Weights of a small GPT-style language model, trained from scratch on English Wikipedia.
Architecture: rotary positions, no biases in attention or MLP, tied embeddings.
Training: 229M tokens, 3560 steps.
Each number is 500 + 40 x the weight over its row's rms, rounded and kept within 0 to 999. Layers, rows and columns count from 0. Numbers have three digits each. The size before them is the row's rms in percent of the matrix's.

# q: layer 3 attention query, 256x256, rms 0.15, rows 0-46, columns 64-127
# k: layer 3 attention key, 256x256, rms 0.149, rows 0-45, columns 64-127
q0 097:458517486533421494515456460530438552457499455456559460481523456541490515553520462444400528493511464497469461531469509467506529530522481487457536526536532541493493462483568476538491437423471574
k0 091:509416560543442450457561508510502522506442551559490486478497527483457441533525413531548508509526501496480539550524452601477518489484469449507459454499475445523489505476485449524501513513567463
q1 093:522549479479530446551471447449388522448497445489502459546500506492537567470490575431454552445456501508437504528551535392522467542465497546528502558561482511536434491526469573510475458477509480
k1 114:489503511568488542483462462516546487517516567484504421537470464557530510561446452545449485501539474530499444484463452446503486598547557484529531498457580466479495411437449519503518528469433566
q2 075:505478546505586490503559450441425501522529526504494462491522523528524538508508527492547481470523461489478519499527532605446437422522573562515488511459491466515497486570464537467508502561548463
k2 078:507528371440499565520442500524528513505578453450496540547455468533532529481475543539516502493468551509556509476471505376589472561533508547508542506509535534479509481547499544516520425473480515
q3 082:458479542478469525471507553532540494501487534534549530528522513475458497529511459527491456522541481507569518501485453622412546434562451419489498458411487449453576534484480474479547577533478519
k3 096:470512495440544462479610472512467507471511423505517560482541492476509509387507565473475542489487598458464535512513532518540530424459461546441532474506471536530531583539563497481523449549583454
q4 075:477551435482468464505451510562501517506514486491532500472463487539512493473535492501477457507501578503459503503465453471498528517531464471509486516487502484482534469505523478541481506442464541
k4 072:507456548574486472474499552491522492531437541503509484441526519481518479577519462478492513543472428529509474546526419541463501486544512488546424500511462476551505503453498519479479505498476507
q5 080:527558502479512440535485392419456486500532504437444466505473423471535527522467579480493513421476530548445504513480563419548455525415535577513544513602498529527450496504514548482515424486508485
k5 081:550465501516496576477425490519577543521521543449494443520453463569524522558450438532501470538505426497582496507504452468488525590520530482531489511464539494454499398484444494574453484485476531
q6 076:545522523536518457517541389430470477495504560437483485474397446531534531481486551482515505514483561514425515525446556477473445499438514590497533501536475500529428478519535437490493445476498465
k6 072:513485503502536578475466480526501589500512531430441482512447446503564485495453501525500474520480465500595478478498451429542513562486466499507519471475545484433497423512421473560454492451480530
q7 079:523427564484533527470593445357505405532487526516459463532495517460494491468490474460519532476489426516516511509575456533422482452530536473553466489470506475525456527508443544446559468574552443
k7 094:490519541496498485484578441462422519495609443513520600533438486485489530425547579543497510486533593479467513477479556454508506495469487546448608527467536529495476535549556478514530484507492514
q8 079:540578493497490510539556475473453501468488528468467506472498405511474514474486582445470482440486497532449487552463530547519440442494516578492490500581477492490574532530491499425499439444495501
k8 068:483488484550491530444472484479443535533599498491471473543446449492524513473479543570507488498532524494530485508472495397515464561537489548508534539467553511489538446541468496593480540444500578
q9 079:553524521455521491449520503467475408521522474556464541494499531518495517492482445445465556506500405506529498431575500555423541470561467462528428458532520502480512506512367509428519457583486446
k9 096:496508501490498487483584463492502548476528457564553557499509501497513491435564593512487531485523559501487539493477561481524459443493496506448641521491482583505495590541571477452537451490506463
q10 098:517558458506480485493477456480426445490481464483526570533490445474430488549432512476529487453419484480524518469505514522443518458496457477461550516512533517468446576537505475505475469492493467
k10 094:498516622457489522440527416526427528451622498470505458517440452529534565529473484503490516498483507470460534539509538487539541556487466485503553499480494466490540534500459437477486553444486533
q11 130:540478487555508510545522492470557485545537533537404550524483514492442533431514544510596551462444551542500558493548490460544535571477528512546489490565443518506555548494521566518572531537542503
k11 123:521556554510486514471424500450393510492511457548552515511475539516447457449422471397497493483583464519481517482530525539452482461444437475416520529466513474465477491553476460433461501403468504
q12 082:500469488539531521499518498490488540442548482503506472484446497525489550556532524472496522508485583587416516525430570455525477519452588557459603488462520503507480414503511489487497506425465535
k12 065:497472484502516537507518488495545539541515526457418447507451448523527552566452481568503529544491479541568498456502446422521517523524588538482476532518561496446506382458466461546514567498456567
q13 078:586521538432442496496495464488481430453472506483419457493491478551469522467530579481513459483493431514444496512527491547420459448467497529483505467465500432490479491539468508410510479517498403
k13 084:486483517483470487447504488514413526466618430536536625542460521498525528426509545485472542515498599455476512467466574446537513511486556589387584514455536556525535478531479487521522506468435500
q14 081:518490535527524481468428533549510529508542471504564567496571543484567475500493420564468494498484563477502538503497436515477493413568465498506476580459521441548532506466473408543499597504490545
k14 071:514500465473516482493604505480622470503453529478476516476491483483497477549500469531520490521457480536455471547519482512523513508532513441544471493529473440512505491486481498469490516542571473
q15 074:454508522544527502460479523544493543431558473485511500533420453540577458564475469515516477504508577540500543519447482471531512536466564488512573555547535486527470483533543441474478499433469555
k15 065:484490469527495505528513446430512567513518518470475490476442461494564525494401504546490510530549464485491553465523494426473450540566532547466447475547511439456507406481482452490490516486454535
q16 086:481485473552556494516486433507466557453564477507498515505491452581585532486472515450524452500498563526496481519445527471559458525468514512456484519520479528505528509476485512407481454399469515
k16 061:494507533537463543501540482444517475539546496467467446467470517531537520493512504575520528483527505433540521504469510446523469557566459582427525528535540501479504454454504504554481509480498530
q17 081:517481527456429455474561498464480435473450484565459524474418476540457541510464529470498466521528360470507482562540544505489497487468550478528474444492478534511475468537545495439523443565534479
k17 097:494423464468497490481524532541439514460579498521565534545504517521468494495528589546508476427526537508454499463510519485511517509455555442513564537482542588537398572486493482463470502467501484
q18 086:544474550502429484468507400452476414453471494546487524496444411488454521516549557478539518604588410503414501529602570473496526517455511503509504430487446545466548422475510554472454493493525486
k18 081:529526541479497509522493474531459528508511505527498586545523563464512485483488507470486441515525501464494550456472497503502556427441548456473579508536485482480513549519530516448505506479464399
q19 077:543449539467466479499464511493582473550483522537484465544495507465510491478491500512522549496516543505542509493574348516544535513536431534539437530573519523518536535525482473502507503544516531
k19 067:482547484509519463504489570450501483531464530507561498475475488469420455531514507532544459514490430556467496525524486516531470485474481396584496426483549471488520492504499543461460490468572489
q20 084:546418510508491448472506534467498467488437503571502554485524582494500482509511447531466465471493518485549522512502496546441475476517491444461487467537492481476483553460501457554569591545486504
k20 067:483548467498502485510520500521468473416490457493541539520506460480466470503500493457511528496504506565446543492562530506560489488457502429634452450436509489446481497562548489409484472502540522
q21 073:578504456571556499554484533469502561522538456473538490524558504487495557539465466545517480433435655533492566460414448516515520533562510520477548511496500439502482525486460516536516552464496567
k21 069:497452525541515517509563510472455513523443540449404501463427484538535569430459462547431545470513465517545505520533514415466521500588510497455449526520467490458507417489526428498398513525452523
q22 089:550495508470587529524464598520468531501492500521538529461485459512497536515462479541517479469526547463509495497477579497563514466506546538473514524489397530476511430435500483494429509455488546
k22 091:547405490477518497510491524514534589484473524491520543465512523485554595586426514526484477461460511544548538446534478435505491518477483500470446476576541511474523484441462536517539542449447466
q23 113:514435512577476451467514476453448471512404515519480491426386470531479506496480563493565505564519454481463485543478598452551482468466537507518473516471466533477462447501527484526453471494552559
k23 122:552500501488516565534452528521422492536458527436506477507528530497485504505401517507588456469541489499459453462553493514508528468487544472509519517504554457528455484516489535494461491492496498
q24 095:502568503414438469481545400496467472443493453468508487525481428486457482458433496445470531518534390497528510512490544489428517539439517441529477452446539535509530451533525540490494441437508512
k24 102:465492476411512480496566443492528519518567567523523544509483432442508504528529516471489476451484520472490509518462474513528506545454532546491555445530462486515520543575565475476531504528534438
q25 096:445509513470415494509531462490511471485474451554444499510544493498465436529510473505457524528547395441550465475558546420506510559458464536526447469552465572468456511450483522501475429512539467
k25 074:504487465472528525538498526526552489392476530632513425520520494477426497557550430501559489514524410554515498480529513594502457459420425488514459571442481522415512490545474518464531491471512470
q26 108:441497416527537515447527508509503512518429541442519475422462500514506485519534482493529529524562522568515484507427511582499430437524561537492500441456522456496473450513552557519472513417499594
k26 105:527437464502440536564477463581472498472440508503502482468562535526527526536516471496473554533513511489491545469536440451467443521477511555566525466451497577454478483511513561600549446545541499
q27 108:527482516546527488518448498466518513434505500553467512508458506514494534492497503480485472508464444487484483588523466537475504469538474528469474541510506440518527464539504492431535535499479511
k27 122:459496514491472477506582483460492496437568505503422526529421450523439480509493478470523569504538516480356519503517534474588524530499585556550490463507565502516521548500520418554498544529571474
q28 109:564477592523454454521568499462471481554520487539523500535536490471512473561483506551487481507501486546527520542482478426494530475543514454444492508483512511549495560593456532501477508488437461
k28 107:484566582461563480440573456489418485496536475483451532544447573470502521517516535442564490495487484490513446527467498492567501567507478473522506434472495507468553458524468451435541574489429518
q29 096:444497434504462493506475532511521507500558553446468479472584565495505538516483416521487510460477571529433541498507473540427430615442494434472508483514525531539450486493492499460564475495517470
k29 093:527419517560450503485486528481544495472531478609515460444459478528418546536538429577493548474487499537491485491528487429462493569457453528466509525518511582533504492554533472523547550564512551
q30 087:525495523495420517501436496548548453434446496524521504474515451485413508512539487470469529497550424497520492507485440525444554483538514519513425407463507478441489501523482557455468463525537488
k30 075:446500513453521434448527501531509477478515551528464564515424477463455482527485511521481521484468492471453485540557496474549514492485537536569508497475517453507552447511538497487494526548536438
q31 099:524525491480402476496499536507492537431567416454506491475516543460482498496494487508456599427452493477526525480454483456425524565515541452505503528542493492429450519550512529483498503441484522
k31 107:477435442469472495489503509481541522437466509505482519488509466468499573523461497487485517515501487581553494463474457458483512523457536532424478492516524489501574518498575467457498505504486501
q32 081:459487497435463502448509460555547513536476506514529472510442453486486475526535505469556524568541360531529460499580489484487531540485497518489455403540483542467517519506517485524499425540563514
k32 062:519548444517491492486456545539541499439462548512499508514481450477392481490480465449600525519518494538467522469564577552506477430516497494574524499431544546487489521501517538476544532508487529
q33 090:507514486496511519534480579498547498495563500498481447462489561534540513557508487471574442533500538525506522500434474529524539579489507499429516480568554527507385482560526433527565533535440500
k33 110:449539463528532504525526517481490454477422477456474543493565560516565517485449453505518538512445455504453407554499505516457511498482490523459476539580554510470521458397505461456549442470567510
q34 081:474436477480562509535465485431481525481542527467511475467533512465519489500559475539450504438511591487482512582427476508489523510543574518490491545535427478552496551504478527481562508483504522
k34 086:536465483549494527519514521482455488472472537436487484499458457518567450506472460515504498484494514538543454522489462482475508580502550535496507487512624417530536439455507551545505507522488552
q35 089:508442551601584550541443494480447498519580554506479474416477572507562571475514510538510419429438587544477510469496478486499481463532527481537545583489487482446529469461436521527469494448497522
k35 072:513469487480462496595476463552515454464454512395541426466546473497534553487489540563463578536474548429552524545499501475513506479554502521507531468553465479507520468500526533569448460599531500
q36 111:513533489452485508527507490564592442453628474497464553555603478457459519423517515525501508455419571489507542509476477487476532590561461527522507515562457505519617564517507512418491488472515489
k36 124:417479485471523515466523513519516504556555529543445511466421494462532449458519517491473469492455490529575493586455513530471446518458430467480447503501475538505497509466463408507482459466462435
q37 112:498489578480484508541491504524486530412557417444543509542549516511497499502516486546451535456415533468468466515498451494475532526554513447514496561449491475461562578557431528479484575451484546
k37 107:485514454521513543489508505499547556450487533525483528494473446493502498534445503473476564456542600526560494564479525469481522468528529527473552414528539554502574558507589504490524499525516439
q38 084:477480583496517470473513485493588429495491535519533512472470554526503473448489477464506479471515416503540524513527518508486518445490473441518493435403483552478498393492518531508469550559512514
k38 074:533503454479497464479536421539519484489575482524568505519496493473481423549551473466496477551510463483436551457506557456584484497505551521545493464431486465489479519473461467485532519494600488
q39 099:513503508461536469525545507550531604407488494534532452508527554525549482436436505562484546497545551492481455497462458532473485509460518508519473566511466493537539475506587513478486500470525587
k39 101:487458532519508503488507473421437517503404534490528442523444411524543531533424496533477484502529462551475532541496512411492496506490516504537513489586598432535514468547529565546451434519407529
q40 087:526548513505504497531478597562509530509533524467514467522457511501504552582484463493565522505445490513513451462449441475499517553518522502490523529548555456518479532597522425537598546540446498
k40 109:433612436527523479477512578453564553508518465507473515461517524507587579474503470471475519518444522482460461467448518496473510533521473429480503522575494462505546510463482516429491503495489535
q41 089:516465433616516515494507525421411505519465524445476466473517567527546468539511486498494540508516506527459505509496530497518410489501531531504542488459472423498428520491553457526483519401538478
k41 064:584508573505475536531444476505468482480519433472518450552567522437517499514503590551472505598429496516502404394467446507507576494518531508493494514512443446503489477480505513554469525500485544
q42 101:538490564427497484529426504594547539475606486500495507587533484456514521516500470537438495430478519482545561489574391513471566529542482466560454486536458491506551520528490507437550477580476503
k42 080:471512474490562510429478501443530536439484492587490509475415446568467545492488457480492437425493531528566497519528582494496503515488448523492482453539533544503550466528576509450514511497515514
q43 083:491536525525467550528464492500479494490485527466459501539376493508448523573433508529534493501415532515470435479444484507476483477533572533588568537492505468446484500504520513553502563531510551
k43 092:491495462530527550517437479474507586521518517457480501503474451553533522506436531507497499461458471517524492488529475433468496529509476498450527514551458473514531456489499514520444540450514512
q44 100:513604516491509542479498473588514491458564566534444553540570557468471566489485472513521469452444532535540522439549405448533517540548394558483453498500494512539532550532497530452522549530476540
k44 107:429478395479532489463493535575535479459518554564487549473528509533462478507488482458508453486462448511537518501576552500516485484490443491496510505512476541521465520454500453488493545554615429
q45 107:493443520388525485466462522484437488518443519528476488525524512563478487536501465440451514533481409515506532524469565519477537507486519438487446492473515465498482489478407532483538445535477576
k45 089:484428483542502506528449445568459504404490499533542510500461494623446559538495445506552560493547487495493567496493464458522445560506522489549478585479471528523507534552487524425486521568527487
q46 101:524470594507555411410527461497452474525472465572467521465477499491537436499479519475542564493455433469504562511458565490529473468576517386469457524556562521556454515459501522520522513481507572